From a checkpoint of a small transformer trained on Wikipedia.
Training: a variant of SOAP for these matrices, 654M tokens.
Each number is 500 + 40 x the weight over its row's rms, rounded and kept within 0 to 999. Layers, rows and columns count from 0. Numbers have three digits each. The size before them is the row's rms in percent of the matrix's.

# layer 5 attention value, 320x320, rms 0.0757, rows 104-127, columns 80-159
091:464459552559449457519547414569513455549568466524475527458496521538434497474506493508555519462489501473499458478487429496516513520568518519519523417498495460486525535467514571488495551503512522486441463460564428440502494462535483476514525421
093:542465486518481515471471516525467555503523574497498496537466469557495471501508555482429486499528430532511467463490536558436444466549530490509504565556579496518473537468557482476511482485520488483485531505495472515514561499563499446415522477
096:450499558472499504578480500579524496445488485509506451460587514509478464442414497512517519553490491472416537534494479482507471520480525518583510496504535453499536516516487468490486508481497492500506495532457509456505587498425546449479473454
088:520549521576433511570449532450499487511457562506457509462518453424448404490543526534554470489516506519450487472488469559486415543518523436510427524514517540427536545476592477521517596549537483482453475548483514497474485533529485497464499527
085:562480548493500430493437523510555492493537482487484524458411478486449507501560495560526489566540482491555456549468407511467548476486540431526551479536505516501505422533464401474528441522529500412490437492482435456550464512496435545544432510
090:464470550477487557573544474569562464518505435525511522546554480443432481509480544424489544476519517490473525500428519472574465493524483508479467480569469525461501450581452473478516537502556470511523449504514515461514466525518476471457554565
091:533566438467506447485536506472507437543529532422455557496487440483503487474479471468564504489489470517483536451557500503583429524528441509519534521483585455504523489510544439518475533440497448494403551498551470528487577501465509443496492430
085:450451470523530496435549516514484548470509525535534446471473497540471527512513449538517540509542461513504512550526440454495465452499429463485560520530571483474449495502492461418528431506483447495502523481512565513531460538450515579537531462
087:504543491462526541481544481520561504539531473468403475547510519451521477548434568508487508540523573474460515407419476547366581479523468536525503534447479557510520487513411439512545469456549485547595455478485496490567436457480518402464474503
087:547523498507496488488566515536573567518478475458594518511491497469473571535516488471491532436494473513511427520464463516451503494514548519508521553516499429526480423476429565488461442530503465537520425481465481535501484437455444506509504418
090:472445489469534519520489554560430518508503496485538513505487445532487521545491435503527567542556582511530558485449470491528506536478498486446547459514511519518517459513521483489527513514568513526518550570440510516505514488473519412542565488
091:529443559585530485618453516465487579520480443478507465441511586512434519447495550475500480518518518480549482531479532482492509407502458456480515483422532559490545512515509452432561463541555571501440526510531499497479543477523525508491479494
090:551521408549455466454458503437448534515568552482505456490518488514535514476475471491516548530398522551522463489539508523506477482469488534499453603521496531461604439484516571530534395423480483481520498448485439524479465523461502533455462489
090:484473482513490520524591457573468441457486473507497525462499488440552512472508565520532570599453507491430516488559440480505567408479470591553495495499431525455569469518483507518445491595474523621531531469475524468473438559440496504403519581
088:533482469500470521472490582525504502414533521497518517374487440417460566491498532529568504503492460533451479464570451518421471461473526532481490594427502551467487510459462481480479492439526506528420493478522449542495460496570421559526464508
095:502535562449533505466553493468502496428542524390498519532407510442475537503542510508522474458499448520498545449528456565545493514496481523434502513470437477490445473528493488479505512454448547529492479508494495443505512513417536510576504514
092:608545556528511449516641507555435511539585470529524481522571573462512509531483467460483591539450494518491453571455440486533459480536503526506578486489481512478497551463473496442525450545532504529516533407536523451447452542562488452507522471
097:546525527525522554467497449481538440509460444445563501520560457521494542520518557435500519464475554504384450419514545535508479518397494475477520539504466552502460512500516550508464437482475487478514506526503493503455474431534513541512537449
090:469427506519556442454556502485535521467504492535462418499508531540457452522505510497549521603468485426486525596484405494481533513587511456538545500528487472468462509481536515502479493561477488496425519590503502514494551501560489532476505531
095:554471505512512523542485514536490462487530508444511414524457467455519525496532480530514460482517458455531471551495458455465516500504495535543482511514480437487496502497478541532515529459459472534596504489499558497540551515467490539537478529
090:481552560585485428503475546518503504534445492510491501580466482459529505490515507516473530561507481508507557646538506491488502566504522483461524464512459464401561521485562478551461584560502561422500511506498426469564444491416554463523531475
086:476587428561460522472552490455455414523543418456441492454519504523608525507532474555522488511406522500524508456533470473488583554526492523530482519441468456489617525571603512597474487488545535495548476515570463509460436502466526504506520495
089:479467507428447535540565443464436532507505439512478478460503465543525484555504571456591496440536525520534502569550482523496488503554462511491539569509541497503457510485538509550446473531493518491541491505529529470485467454499570483604538507
090:451457509560504457541490435505567561486477529507549492518506467466554505545478504550474507559494447509529530548497481513459525413564532504522564487518476580553523502449506436511478513506492492539497485540576527509539493472544476519512519460
# layer 5 attention output (transposed), 320x320, rms 0.159, rows 104-127, columns 80-159
091:439554452470535562519496483528497545533374470460499459551570501530524467524487464528501493445469560463494521469516520523544550472456524447536526552527525482543539463529532509492538456486539462525495415536488504496556450444478460464455541498
090:601528530476468531520476475480519471530436447533499512499540553541496495478518484475462484440501514566488531513442469507444601488521540514533542471470455515444449487488503523443543562464533464491538548482422530532546497447463534470431523561
095:489479508518559460468581484512488576453514526474571564506495545466462481516552530548484523513497414558479521581433485501448499513525425451495488498483466500472460473514484561531458524420512564494503497516483432485504521511501510565525489424
088:532483468495552525526513437479487511536507490539464410530533507447435422481578531555499511450466547462499525472533501485458407502539467583533507521524570548503568450433478493477499525536406560485439429526418478471537532535517463542489461508
085:443459552471450493525492580458479458526488457511428529554462455459430590534462498515431491541628559535525477494528436450494451492449474509464504447509535500505431463526462531494436515474476495467500475464494439489519510504480451513477480510
091:501466588500510484543498491509474583461513468510547534525516487480503477543500522485526503545467504473500535446505496449477483420479482545511517508516433521468495510372518535502470505495541441492388496483491581456443535567439517516532490569
091:487503510534493596404536480529534534576481514502494523565490581584489475516488498518539470503550470459536541492461467469419473544503487498462608509515545471545486452413480474529528528487567492532532472492423474502518517523503494515527479507
087:474459508500437549493483463515483506515594491483443425471562435497454555439516574487571510531504557559507435516480515460514575516540512487522527460485530461418455449475507500511477465419590522512562483497469476492528501428526443500481437536
087:526537621481552483395505514466574517513453476502524504493511451531533452483449519557455465528425537460470470526475504524479498536440548534518450443503547493528477491507537498525468557456494543505527500530442593533513465501455451553563533537
089:552419530477520512480473535571464548570497571516507505458484529491558561404510500552516559566547555509533532411447493495565503470510501453536526526547538485514568458458480497505569513457524481452543445506491446509523485565525480499511506505
086:509469419448595463518495524633477535471442481516517465489472480522466511503462477465498481465465452476571483501492480490557489461440584535565480478433454507498464427513465488550504548439488500453493494580534521523511529449464468543476535555
091:446488554469454502479498491443555536546494463498492454451523488454452476511491569488433531443484453505545443528506428508491511554427457496523495402459581497504481475494509531523524462504515494586506504574478455499458495436529520482496522509
093:504579467498491517502534455532446496524555442517568484529513518496511492506516523488518440581524560534583483513493472506451418590509528468520482458446497532486473545528525462563421477478536499495575570501461577507500457472505519476525478456
090:541514504479552587547585511497505449527486460491490446465447512452403458515528472538463476496500459555507486484439491461476450540474486496489424473511548436460526511487517582548499509479496542510579538472490505575519452522454485573529573470
086:469493525501519492539514507511483549512557488466449515457493509472485468474541512524504548512524539500533453505531496467416505422528493479461498518468507495507579503547556475468490427475484438502532495530618538460513507458565475490473504481
093:435465529489549521535577498436517488516506563433508414505463561523505480431538460453497455462547445414559517541466489468487509491440497507494469530494462493512434522526466527476452462522422452552445562530522508449565533550516478537493492508
091:531531456590400462492421435440465473530508464467492515491441438507482496534456475410479411502485444494528528473447494487507575456507480468542497470496545543514528511433519495505477553505510553519436506471486558494515460509460531437479489484
092:498551495496516521521483526468515463564460519465528502510463545419540498444576474469481472496465467489494445528510554508412452498543437465523409440528478527456487493553544471465493557470490431456481517459506508517546395498475519515487477456
088:537406444498519574510551488506511534537480528529544480481464446472505548498488527531410497513511515474444455462541531471471508484542507481503558463488552524447504594428527561592501510439540396488537502442468511493500501354468547506531503450
094:520489515484455510564509578545388417546530527470515425502476532481527482520552409567493404432545512475488469521564413503528504457509485523575528519488438457478533514553476530449482525462486503480474464451509505524491602508509556618486548501
095:499474553509563479581505512428512496557436515496523433559465469492525437479503485530515466561582501511508476551533519470556484570520587505450508476549555493455469474566545412501489508507488502517483497503566500458502462534478480539513406468
084:525605527541484486493491495514526507496506501509577427516513548550510469520513542578534481514494503458556472479519517507490432545468511509457531573496516484517488509551538449552429541494443518515435491553522492517584587452462476525597432601
089:536442480499536488532525470449483490528546518465460459474596533567460503500506575504499494419477514525467551483421469463561507484446497498493494505499479505492540568535541480501569557488540419508491470576483512542439548482564486594515470470
088:479468506467506511490479485457506518471472498527480504496514507415452536511395478530533522515496503425468497590497544524524374525449470414484521505494570559491479439468543518482485534482586507475491530543489509537523508423573571573553424469
# layer 5 attention query, 320x320, rms 0.0481, rows 128-190, columns 80-159
086:436495524543429534545525487483543486462468509494531543487525521474483450536454457476484549494546515547505495531525428523491493417450471560525475493525498492578480475475485461658495570490525501495520539505453427513529487529489487506522535575
083:474449603544473487480566479453502493528470497519535488493527504444543573531442516502494480476503452555522463494521456472480511465477448447485528508443478454485513508495573428479522544486568496519503478467492477482475479461521538519510551494
083:472486451502427508500564504567414553478518466557438533530507485514473493538532446493499542523524500491494459550484485561506520519413482475381519500477510526531487420464496480463497496494523487447484460431537466510513518490462505498466458419
087:567579498518523440548439476518498491508521488491543478521538528465520399526482557484535481456451497543556470474495463493463401506492542482522500542443496446574451536451463488505533501493494489490464537509512469532489481475486446508489521549
077:457476557471499548476528561541530463474493487534376507509498532527516485447475478532495545452429444479501469542450538566444422534483564543501520412480512499491467445501451433518466570474522511520429507421529442544488566448516446478486439472
076:544494489494536439636458473483439476543570476496569550432513539443479510501455494466538451493507602477532467519567470527467534509488495436548518488510449519491517554486464562448447456607476517530507564504544493486466445507527451563470503450
092:497517504536468541568435534437471479543483545476537572533503497499518467456457487481469430463506481544541462536540493506437523444493449454539562539533495453460482538481468520531533523551484510505525570465484497542430477481576488479475517489
086:428486469556495500516563555553454531510604491460503444502535554496515448471490413539486521551455476459453457458433565467442511512486527456477508415438535503521436457505500494554483553457479451493554520484507501495472483496457599478492506537
090:527487508470506582463570520500553501446500508560438509517557492512519523527516524523437523526497537464469556575501478570521493529560486509453517533479523550502515461507534497490514515491569471572494427441481480538466556528484464547477447543
101:583471502526549422484462508483509509549437513534514516463480499486450445507469463493525516497456475488544527447530509509468448581444423471539564532459432499488534502491533461482460550549544436494515514560523525560512499470585496461570545472
091:556466463502501510459468503516490465521448518521548552475529496527527551525564503523527439482524511547491476492504420509520558506482483488526483459561434434489482429515502524468516490537528500475510479492462515493519506554549382512511460480
105:532428550440497462482469504498532484518471538495547512516490537487451438523493492504548497508507514515544494460429530496564501381483515552500506537575453491510503490479439552470474507521543485465477520511527551446476447516514499530514549477
088:501495483399502459546462460470482448543490506462555474467544499481522478505507512482514485510490495456522501439462511545484495448465507544502487549520541560607505475515523524431584461502463512562491476557490395431527451448524582582468485487
089:490538486410422493418457501508461500553483510518504559520511552514500526532473525415468499474498571477435569483517463471521523446543575526455486465557499467470492453537498472551503536416482533449503537630512529445536496503490503524505507480
103:504480555544498390513498519580492522497454451568466457456512436544617523453507437544439505498490561539502494505502555495523550462428462498447497524514476396435476542493562487567534514430550497565450469418487435462560539553450456519448459587
098:514576550546505539518508481429460555536442541561473522574544468523530489424488541511441456494500511519535477436574524474511505503496539433490521475508545439445539497525494415448452546482487515509619494501522530502467483495536528488465391507
109:483441541505521518497538492565533531471538502476521529549474504550500489491529433429488477517504497453498539527475534485590588535435526545469473513479523427444552516482485498516495579510440537517434467457493494460517532496442492504501551542
096:506526464481483482493592502502496551496531483508416465527491527501536447523571489546464426561486445503466440530498490516586546461496554568479575440520491453535498454500479478475539583450473480515498479508458473459397494430468512446471527501
124:480407449548567525495467475517556556554521565515512510455526448510597523449531425469434496522502503442519467466532525557523516496484494403527592510455480445495505519467483485531518617463547524531469438532494571497510527517439472494510534446
109:463526527513536519464495468515528500544484385527489469450493438491518460601565476528519543481490409487538479494504511529439499514445495560591526488471493471542501552484482506535502484453517473533512510486536482529559511502487534517465562485
109:422483509493525481516548524515502568477506440497522535501577495466561487464451453459510494511478472481449482542546517474502533444495538518497492437523455566497427487476523507487522479442505498510473501523543522558481459530563509459495445487
109:494520487476555536452456469404518440505417497508486502417542530480473507493510459582453525521457429527507522529448445458554558462461563452474522491584513499503465554560491464559569485479531466512506504417528445593467540511553524536506550466
107:511494541514490528495460496468482456482443548515526543529492533574561449481499486555440495565560471500508462468454482511533538411514552580493504516485508490464454515497462467534476465508487536487563495482528490521454380491488486572548474504
116:541525530566440552475514487558477457499445428499575468471535503486506491480517519448478509478451449423450479517503457575393501579507493573540501460512540515480524590454538536521536525517500497528479520477495445456463532477411454494490518465
097:444483484501506518519562522423427437474495514508499496532480500527486481534482493508494477533543551507419511481518514527529468493504528525471519472515501474541502543494468546470540528508436434461491491579479500526509482530515479534533491540
104:543580587485457522482509519464470465463514483577500538459508504490570539479613436466430549522549555538536532436486445537592556473569508520455496561554537440402420516534475466496496493465495521484483476539508536489456491451525455520506464482
118:464588474492496494509442516453496540553492538470505478511495544535457465489482477585547494519445428479385539606469451491479574545516473379451538456524504499491513528489571561575507498505550474481498515548557555554494619508542527496472455529
118:518493506546482487478520499521500499484436590505509575399494502540587554451440510535558481527441453508487483521512511492504539512513545456374520516531476508498415542523514479491493504494493456512484528473516454505490485493483496468547515466
115:498442487504520505515499469476557508460515442496486435494496478536469530486607508570531451520576423566648450560499467449484528438514471535481437468501455459477424496527467517442540531445491485477545445494538480452469481506488497450506575513
116:528467499502484499501496515431477534542508478457594497503560482555515454520470437505467453481536565499516489436475370498493493464475491497475470520503535449533557474486526443495503508481529389406479519400497499555508474524481487458479446564
111:575493493533542543433429447507492576445521527533545508523460518473529553514451496497525512566520499513594496584491494558505559471495381508474480545478454511493523431477538447498564495467558528503556512448526456481454571524552446522487476577
108:430455472439486534491495490471532443576459504536457463537463502511447470463529510484540508563480434457538484582475488477495421537474484518568503508529485467524520498500482553531501468479508444493472519499501472500539533596534505499543480491
078:540513486490534490524585463489483521508509509486542491516612510490444555480519535505603511456577443448488597523466476556523518440486521565530477502491466566498464518522518554533465473509484534564473542532503491528541555465463437484507499531
081:433462542506528475516538449511516563464514508562471490461591533453614532493519509453547551529505462449505478543499525520505475488506497485522507437433492521526446447489575451579441546468514525531479528490525484525521499431459515525552511481
082:483527453471452474459462487503486510529514433496549593442466501590458502501551534462434480559538502537530476543554515489503501553527467507543457474461495486406502518552485522499547433520469526482582480502492431487522478528484517517493521443
086:543460566524495505531593460546494479487490536542572536506447514480508479498575441484521531471448517470410446514477471528433429538492524501495434520410521511555482427559491480517528485486533527470570455509539552506542517422486502466434442540
092:494490436546475496441527542464557478492453487517439502470396469509421498506505561565449492530442545442518496578511498484537511443466518525490528501560528525566520476472473534503501527493502475506465462537451491500495457470527475438492482475
088:456500534524470467542443522480488532472514481482503478557486494482500464484483428415503531478501499489502406513433547507466463545442548439488477446508518471512509523510477448568448554467522525547482520463501500544492530535472524470457516533
077:551450551523470485545451498457513523507478516426510488566506485493490513501449432599500507446531536634494510490551498486418504436517547473531473527516490438551548463511510486515496488457576517486453497511504459530518566508591450461517443468
075:525468494502474526429485548466556537534477560449516561473479410531491498522444491500431485555465495531522529484542488539520540458562492568543566516575501468530488397511497486498522575442538464467496527517482465454475443523401476448521460444
086:504480496480487532522437496501425530521518556486541512442521484527515464441511550551572503506589475504505519470528431500531566453480495475554469530547450465458520532452499507455492488588457460455547454472438461467520476516529497500478482500
107:510526469401461465528474628509479521602540499501394511501527480446515549532517540538480464578432492531477472518499452507478511544569528471473586500560442495525570399518489563514441526505481425493498499498490505490461535572481503451500530547
082:488556479484478492516398543446486412492452482508516422483497593490496453457490516484465454475507479447494513508451545482449428512499466571484500458447548480531469482477441586483519459556539476522471514516541559502548420429542525567507494522
097:461545535450468473568440482503502537470572523485472532572526533584498472509481484536516481530485492563467517540461528489511466524438469504451420492479603493466561536510528506464462508419482527536503493519510518479562532575524471466493448536
111:496573482458517500537528495511468578463514494488515498503495549448476507513469526441526501435526491505480502481560502480460412528516530405520506509512585540488612562486493479509546517537477534506550523502522540495530533539545500494441524486
108:483467526465430487516472470503509455407536489440584461518449511543486509587516476483527485550470508475476495496457538530541556462515459584472403512447498535421447480479546486524487445509472420535485509438494481512521450407483511510441448496
121:498456419467454518519506502536525540548493593473497541500500456503537507492510546471565481627463562533507538496445453539496527433557484525494472513484434513471469454426522485453536509504497412500497474508469473453560522483493472537502472547
126:546595451539516466532508535442476503476446470471505434494443460484482465466469449469537532414499462441469424512546463512419512510517533430521503473484560611581538476430507558538414484556479497488439532582482525505521560566469450518518502536
098:493516483456550436494478556393489566527447528509462487562395527488461476510493520537494495581497472503406548512520593485513476503528468474488534479518497544448484417492415424530483424508547489451497545527478527546468519525520536536535570535
106:503496498475459497505513432471510501516526547487480514449480434509503527548432459496488456467511465470525510500523524510493470422520477479516524575531387472478493483489517442467416600469509460479472416545468518506481499553485508479501478478
110:506493485578476508511600544429498523545413559493538521547523507433533582536530517483498524520418458525515534512541486548526529497556528460560439500531517521420541437461475454467473497466510430518547561568543446484518495516482517477504433434
114:439465529495441528559500450498484484560552528512477565428525536461453521526578518538507470532561533555463523499493519506546564461437500532550547516556545473435578530541419576474538506478499519441472457527471530482557527478499537541457548521
106:512514510485562409492519516473444516481457527600471522424492520546464475494548503497566478481474511484474423416496508492519560530524501550491490503545530450569410421491461482536570539502528591473530469511488449444509501499503519577498441498
111:497480492505535532518472526547476480516481549422445443443426485529488491534490540487513533461440482480460573549533514483449466557485536493526544425536506540533521478470453522517443456454461401509489596516481415521533468529443463516514483503
101:436482609489524495585480563471454524421541484540548597508554482528505487484540519442538554492501555513430468577442481443473512499491546475499469500460530505448476540492403431513563587534505439494462538477607429505509557419470506500585545510
109:491458488530447502468494512511498481527504529561395503506568550445530538601487486449508475486544515501446468522489513558548519496521541519488477469477442475582482511467504436533578523551506464567458352602458482538535473560518560508481508489
115:598524582621516519432498490508450548450505472515478531400447445513488540485420494591510458493502438567518479475525494527492544408529558416499582492544415476579484542478537452557428605551520460518531532484489505493467503503493488461504500415
104:443462473493472468517509535479469505600448572531480464481456502491485479543497453504501480497501608461435515510552422446419516521501464544491380501467538570481545418437518475461519541539513497519537599505518497518498517532480509465467583551
112:511537513512534421514502476494463459458577438536554559548523477527482485502530473404474466494552490453494537447486497463457376497537507505537480562480493538477558509444545567457538474523477521472504480540459511490552561468507581538415523488
106:506510558465532521481502534461519533514551574566438600545433496562487490504506591493520558530557526481536555510510494496556526514538548482525500581478419480557538455506473429512512512501554494560487483485484513500431598528515494522572477516
109:572476535467471501534505460498530504498524478486443516479495499465509462510368524455545483521529415441580514464499499505531547463540527512417450464489440522520485467487470437488524493505514558498454602506495528461496503520571514514453536593
105:524511545598486503473491530519564459527569502496456451511491445540545440449489525560558513488539489498576498487552506445552545544459516549497475488460449407563510564479521481476444489449594507482596429493480588520524469549476412502445464496
112:469505505465494554490511488521453543488543419516449576460520538424480406451480560551480549488472387455526501495453484473532564471442479476543555408531533561520582510533532608512517498456453548470484518526569514499495507590497497527542495441
# layer 5 attention key, 320x320, rms 0.0479, rows 128-189, columns 80-159
092:546497514449505587439503554488551593488477487500561532538460485547502599431507432544530488496554469525434511511443486530510454498542478525456478524481490468497468481504569467457448446517469533522479510582531528519452518483492472499578478454
086:477463540480527495589570521531474611493546547509506589500448530529484510490504529540562515500491503543466476495483497454443489480482525573497527539454541474458436449463536436489476452477509468516481473568495557427474566570547458478505445497
092:494418492479602524473464549492505444467512540430529533431536430426482494453457505411475555422511453493508466430566428492465561574574449513556573451508408458501440582550460538461538505508513446499591489467562483511528557461489503472513512526
093:395414480494472476535522431553494516502537491501461518494474507486470552621489529552519502526538502492524542460474522489521562434488501486511478431524531539528491523480500534556550520561556505571501478505507485571577479505529534621479573509
086:572574497543551625451512502444534443558491421420524498541564490471519480497503491435528501526507485505444470463464505480465464444566493472564565560483487508462528576408505469467448499500502530510500486538485510473475524526444517475582472535
085:554446415524465465495484494532489518411545518589421488467435449506456497547553502502451527419519512475527521511488541430534566518472497477504487531533468514503491434518455514475529477481473542529432456506528536468480506542469481494459616489
091:436479528505500516452496473627435561551558492504486526464464504538472500520534541481471453531533459462441493574544500473516486440473505527481386495536452490494582413499450527503510479534537480516440563461469479529523509569547533524485540472
094:535524433546537574444520475506544484475356494494578497525512491458495515465510506416479493546504544541418478458490451499503481590487545503498560526508455511504456529537528467469534492554453467487546464452553478488397498476451433509530493564
098:466472516447393529528541544518485486483567515442468564451464569503442537466522455455495489439456512522527544540517503572448470508484446438500551503535499540557595451515538526506483530516471556496511551544450521545529494465520465477541466502
099:482478516477497515452478414523473477455569573430568477472477512575529458558555496484551520510535492498532462534459476481509509493462467458504511420555421509543502422538478469446494514501558571477540493470566505529558590492507542484468479599
087:443517541416483420484513516441527519497498532471491542441457500522495521526511475530545551506481458524464523509534589505507494503482492534543505468564476495452569493465454522543448455523540503498430524568512532524542526527501619429496526500
108:476428499493556514576467528507550459529527600504548486489476496494499562471474523512518458503557541496445487505535457546467573528499527529474477509486526449487547520492541536580529567482520446517536608467474478548502460455607499508489550499
121:563514484528478565532546507563477456469447489592498545526533497497509496474513487543469453418569498453544512485517529524516489471493547443495583463489520535483482560500580483531572553461408493511605431465542422557473479554516450508520513521
110:509554430509526452474530475471496530481489510577501558528546538467470488570502427535470490482516510501459514475498514507502565568455483436525456492491500547518500515463467506533512486567470461518539510514514491522469485483517545487439536399
137:487502475459512482483534495482526501495536566500483482456462556505469468516475566495445549540499475502545462538443528517495455452533434557516439452489522469515547508554468553474456500504475567485426520472414509428527455493459531472506497498
104:506473509510474510510514501489449547506420486505491515482533489447501509576488516553491457453524517504447517498476493477584514590477445526512475525443502556520484491551535449533567522494483512515571477486515492531469490532501528569496463457
107:399501521464521511450502515473526522539477480480539471505470514434505466436473524411451547466448489544426542450493504572461358495442510491496509502483479470529523510519512529538478506494540535509484525487483531517513521538520513557462453541
139:503484538401490541529486540563547444524506542432503422533476499474468495482557507421518529556494416516518549553476512551554515437511443572516418442496525479513566416535507582533463466521475498502470434491524614476568487486486537487507507505
120:461463541466430488549509486531472545459490556468457541515524528547455567498477511383459497473432491485440551513567470499479564540456522451425538466526524473457566472528561525494462528538516566462525491501527540536479485572516574453535516464
119:599547481543502448594518510499517470551552503523447481546487521483529573507422493548525470494506493562536501450531521431461504472449493473505468531494479508466474545522491489407445522431462471450531509483487433431507484454532486454519474475
101:485483499528525486535566459512477418467486482524455530560558531548540443472535465471482523577439489520532479491500453422455521507473530561426533485512545417462505511447528506468390501579497452499454464507466520442454518481531486500526499566
114:586492606420422567540441461512507465487492488456518480531544402504382476524549543527518547449475477527519443499425529451478492485499479534569555472512497493481519463526552551545442541482532480507510404464540529507490505524464520524515436472
118:502520540435403519490537544507511563530520477520418454491574428593487422475558452531541533474447449482505527481494531450433521506436482486505553482462440542516481508482534516468468497497506525497448543542565511536520539405537464526486463504
119:524498433437485553450521527549524500527567522516484523466439528582507514430479433503459498483568478499531472529555558475510491438493546433454553467492461493510461596443457489516525485511431510484500494464532509456479392466504493442493562516
105:454516525494488503473469540436482459455439460547526490529463519508500441470577512449493497518409559509576515499487514507506541587527565490425504552551455525498447490453475479497474485559523479386471594494551569492452493485528498542566537576
106:516549546452485513480493445449472479496474529486483464492510509560417434484548492517501497536529510523458413440407532473518459439516551470525450453513438444513521466452454503566434448466540428418411517476520538502435506517474572472518405534
117:536502561562537493482500541477487487465514561513554533462510467502514490450552502491495496504487453496476488486503470440476500533534566526484494520416510494444457453499515484490487555554483443507487512508512479587507518486495437465543479469
123:481483552496548560506527527525456530451522503552563473493497499550541470492536521504434449535461501494524515516580466438546493520551446564469496519444456527537542472556517505517540545467489502588522498433564472462493530534602487463481493480
120:445541500483551559520475550476525449474533488440498461470465533557542494403447567454485488506460519433459515497485452517473423526463521576483595576492480454540508452531434481560462546419523468520521519511469548421490454460452499489498444504
113:505518557517455489506482462484518487603492481438475472528416516542498497529523459496524450417524436459561525451492487532431533501545526547558419464540440477493478505493528490517417528498484500530455419562492502515458503523502466541511423466
115:556390520517460447492497468557448524551542465540500563486478521547502516498503549528533554555538463444521505475448541502489538449457523482536561489504480484541502494499445547478501531493529464538461507483435434488469531488520576454484571470
106:612491484533510471486516539446449507560447490537479476510553521512516491538515540582524511471484488427542504507560521513475461540585545501466540541458559576508479556509548492493503487510460479435505538545508508517455481447510494513506534468
090:489474547481496461533507487506531516436481561571480551472484504490455515532460512530383540477422526505557487432503453474532460580518504569428526532538472428581480466511514530477511518523515423502533520439494564548464508527532481500500456537
096:443487495502491505491450465502445511462429538531450487497502469530558512496544514479477537495514536453512454505507473525516561492447475422485511502556412547466491475472501537499441481521405417572561476439539523555502570488476449482438466501
082:503508582549491548537514466468510422482485494519483491433457532527442519433567461534528435512488520482521456489470472528482444494514541488462537488506534539533542495524524498483428450514455489572463491557448521531428465444551466444538441554
089:475480546464502516484470525506548512503523478491432518521529443531477530538489444537475500542510551552475480440595494517537528460513453526578541440541478495516519486461548512445546496479470491461487556459541512508543525507565485508509553492
099:468450486512552533441506538572531570571559531496466532543470560529496483432529488532506523492520531478497495471486477516452486466486536502460469630519488501524533504498508461488507498522531501522493453511444555425562478478545531501556487520
102:536487532507510504499480482488512541552426521491489412519551453513552544465516476513499437501513525507446534426514471518562520508507524489513540488523465443497385525493578500520553439513500463441550456474521495522501510472458472491550484502
099:474525552494523548512498488475472517557514491571469471504524440501617450484479455560513463500491573560517487530481478451492521518494477555540501520489455450496447479492505392481539489534478517496472463457506528478481417512526465441458474505
092:491484550441545461559471578522511489567540474483491552511458573514469492482475482558578529510576469444467466544499489543431477456560552450502479485453492448452536494545453485498425488533504473485529543467475523481490532471521512482525464504
096:448491490474497453448500536493472423488576574477510529449459544495496529521553512475494493514425485437533464566516542471552563431514516528497461432508476470478526461486422570527466512512527537532414530482459463551519523554489516450483520506
116:503497462599516435514473480499502527468477402540508466518576480475516480554477609560476567443478473544536584503418543509561554515551506451571472479460568475438499535472571501452538447489550568511469441435481475578482423470485555550518491473
118:574526488482520528450533487486519511481402503532516509463527483454487533501508535546458449452606537508475501472475407525454443532512515513508573538477493510537506495506568435495529510424482510537557401483521439489424492537511482472515563493
113:443466460508502497446540438484504504496463511488479429451485489442492542507408492488371437521477499524484507460490442531513580524477486515537495509482530561565497545530533556491473448503499590516576492510486421534414580517476419565520507522
091:512454426590528489502473493563454531523508491501518548517570507475536437438479523506465428445520558522531465451512491530478532566526453502486478562377567555531472514486526418486546561485502480472560547455550513548481501469462528533499486504
111:493449500548543522529490446506495503643508541491495537462525584440461484464506441499500540435453496441531538504446495523482451455476492460515569525586434441542563504504450464677482526510485508550468543512450537544574528500513523526440516497
088:489486463510535505540508429454462422457553464478475495476495510487535494510537490462508467465490395508572467472514497497518542484584529510464475490547457377496498422440485499432481513507521562452523502512420512447514498556548489492554558570
112:561488435521512446549510482466444471523521532477473518554543480440484480477471560566533497500480513520487543527493543545547584509572497493482478565518488487418511516510534500534487501547517479471444542464418529457483483535566438529518595479
119:545490475540492487471446457476431531514474492458490449415556495515525466529470522518464519429531509472478480558514440489480555500453456500483506452464487561505473466605582474522518515506526496501490505519501481417470477505451491541491505482
087:489509516480448491477530486525516473530493442492545510521464510546504516450527488446539500523500463444533495521521445469505539436471507530448463467550435442471497559505481494490479449513513471414515489551503569551529541490496517507455437579
111:522433384515555516549483506509476473461500492487492504495490491502446560546513424481471501526529511538557487476440480484445531551501528472452522465536477452465575475411541573499525440623589531506524492499510494478523539507521444453476480472
124:558576562486529510452467508483457509526543522444558534503569481491528445523462523534420514571513468505481536502510475533461555508475458500546499461467423461517551480584493476516532542496497502453578531460568495452514514466492544495528465457
121:570493458569456519443513517499520593448440441531486452498490513475508499499540473502442482458556415493523474471481538482523547553555568468472542490527517445519488467481537494539537486468542461480487512509520517496517515538498492515497455488
113:562538440506496463540518533446598536547501494505448518475496450368470518484468468552477500478450556604551500442454464448469438575522458457518448472502482512482487494485471496473563482488511486462487531568483496486550522497509462527514438512
110:483474519512482486517460506513525452577538472467594470452523473501433490536518570578531455567496488468435536543440494543468505466504456508507493453493501510476526556522518562527526453536506490516514497459507493553467480500571499467470459533
124:426537479525447436510459479503488522515529508430446492401511516543503449468556549498487497470482467424514515607556523534443505482520521519503476477502512508546502505450514481514497498530475480398564505445523516508530474530464550499491501480
109:535495535539491485491504506572506481495553518503572591439499501517522571466475411441494497454432502541442510512601525478488471491495455461471503529469480506528560474497559512525470519461524486434461467486514468457475505509529515465528592533
110:506480490560555423455481490501563494499470430494521535465464550441544519506438473499440543482474486412442503570535511518528481493492453476514561526439497522582483522501507452535540565537493552505505454500446468539474487548497461514410614487
118:555497516568483560480531490462484516505497491528527493492480535509495497500464461531559502520517475517451465414448580428519519487507484511491471497453426504420465475470522495501520438458496563529534510471542408531597518463455473506500489525
103:462547425537501416514500498481503509549492584510502459495483516449444522569510506579552467511475529514478532511504550504531515482483445521482457468505514531499476493574573527470520523502480515559454572518474395518512431483462470430483562475
122:477473538506523480521505530508462496513552507535496524550535492515471471543541521497537499501550502495627465540451522576475584531492506573571514536544535475440448578511471438499511460521559563432501527488463475405493482520546517524519477511
115:493560515467520527525569530498533492498558464445492461583488530533443594480510483438555532529424464497461517517511543496503504546518533566506515519470509459479533497523488525485526514484449543400524546559478550433547548511404537491554484453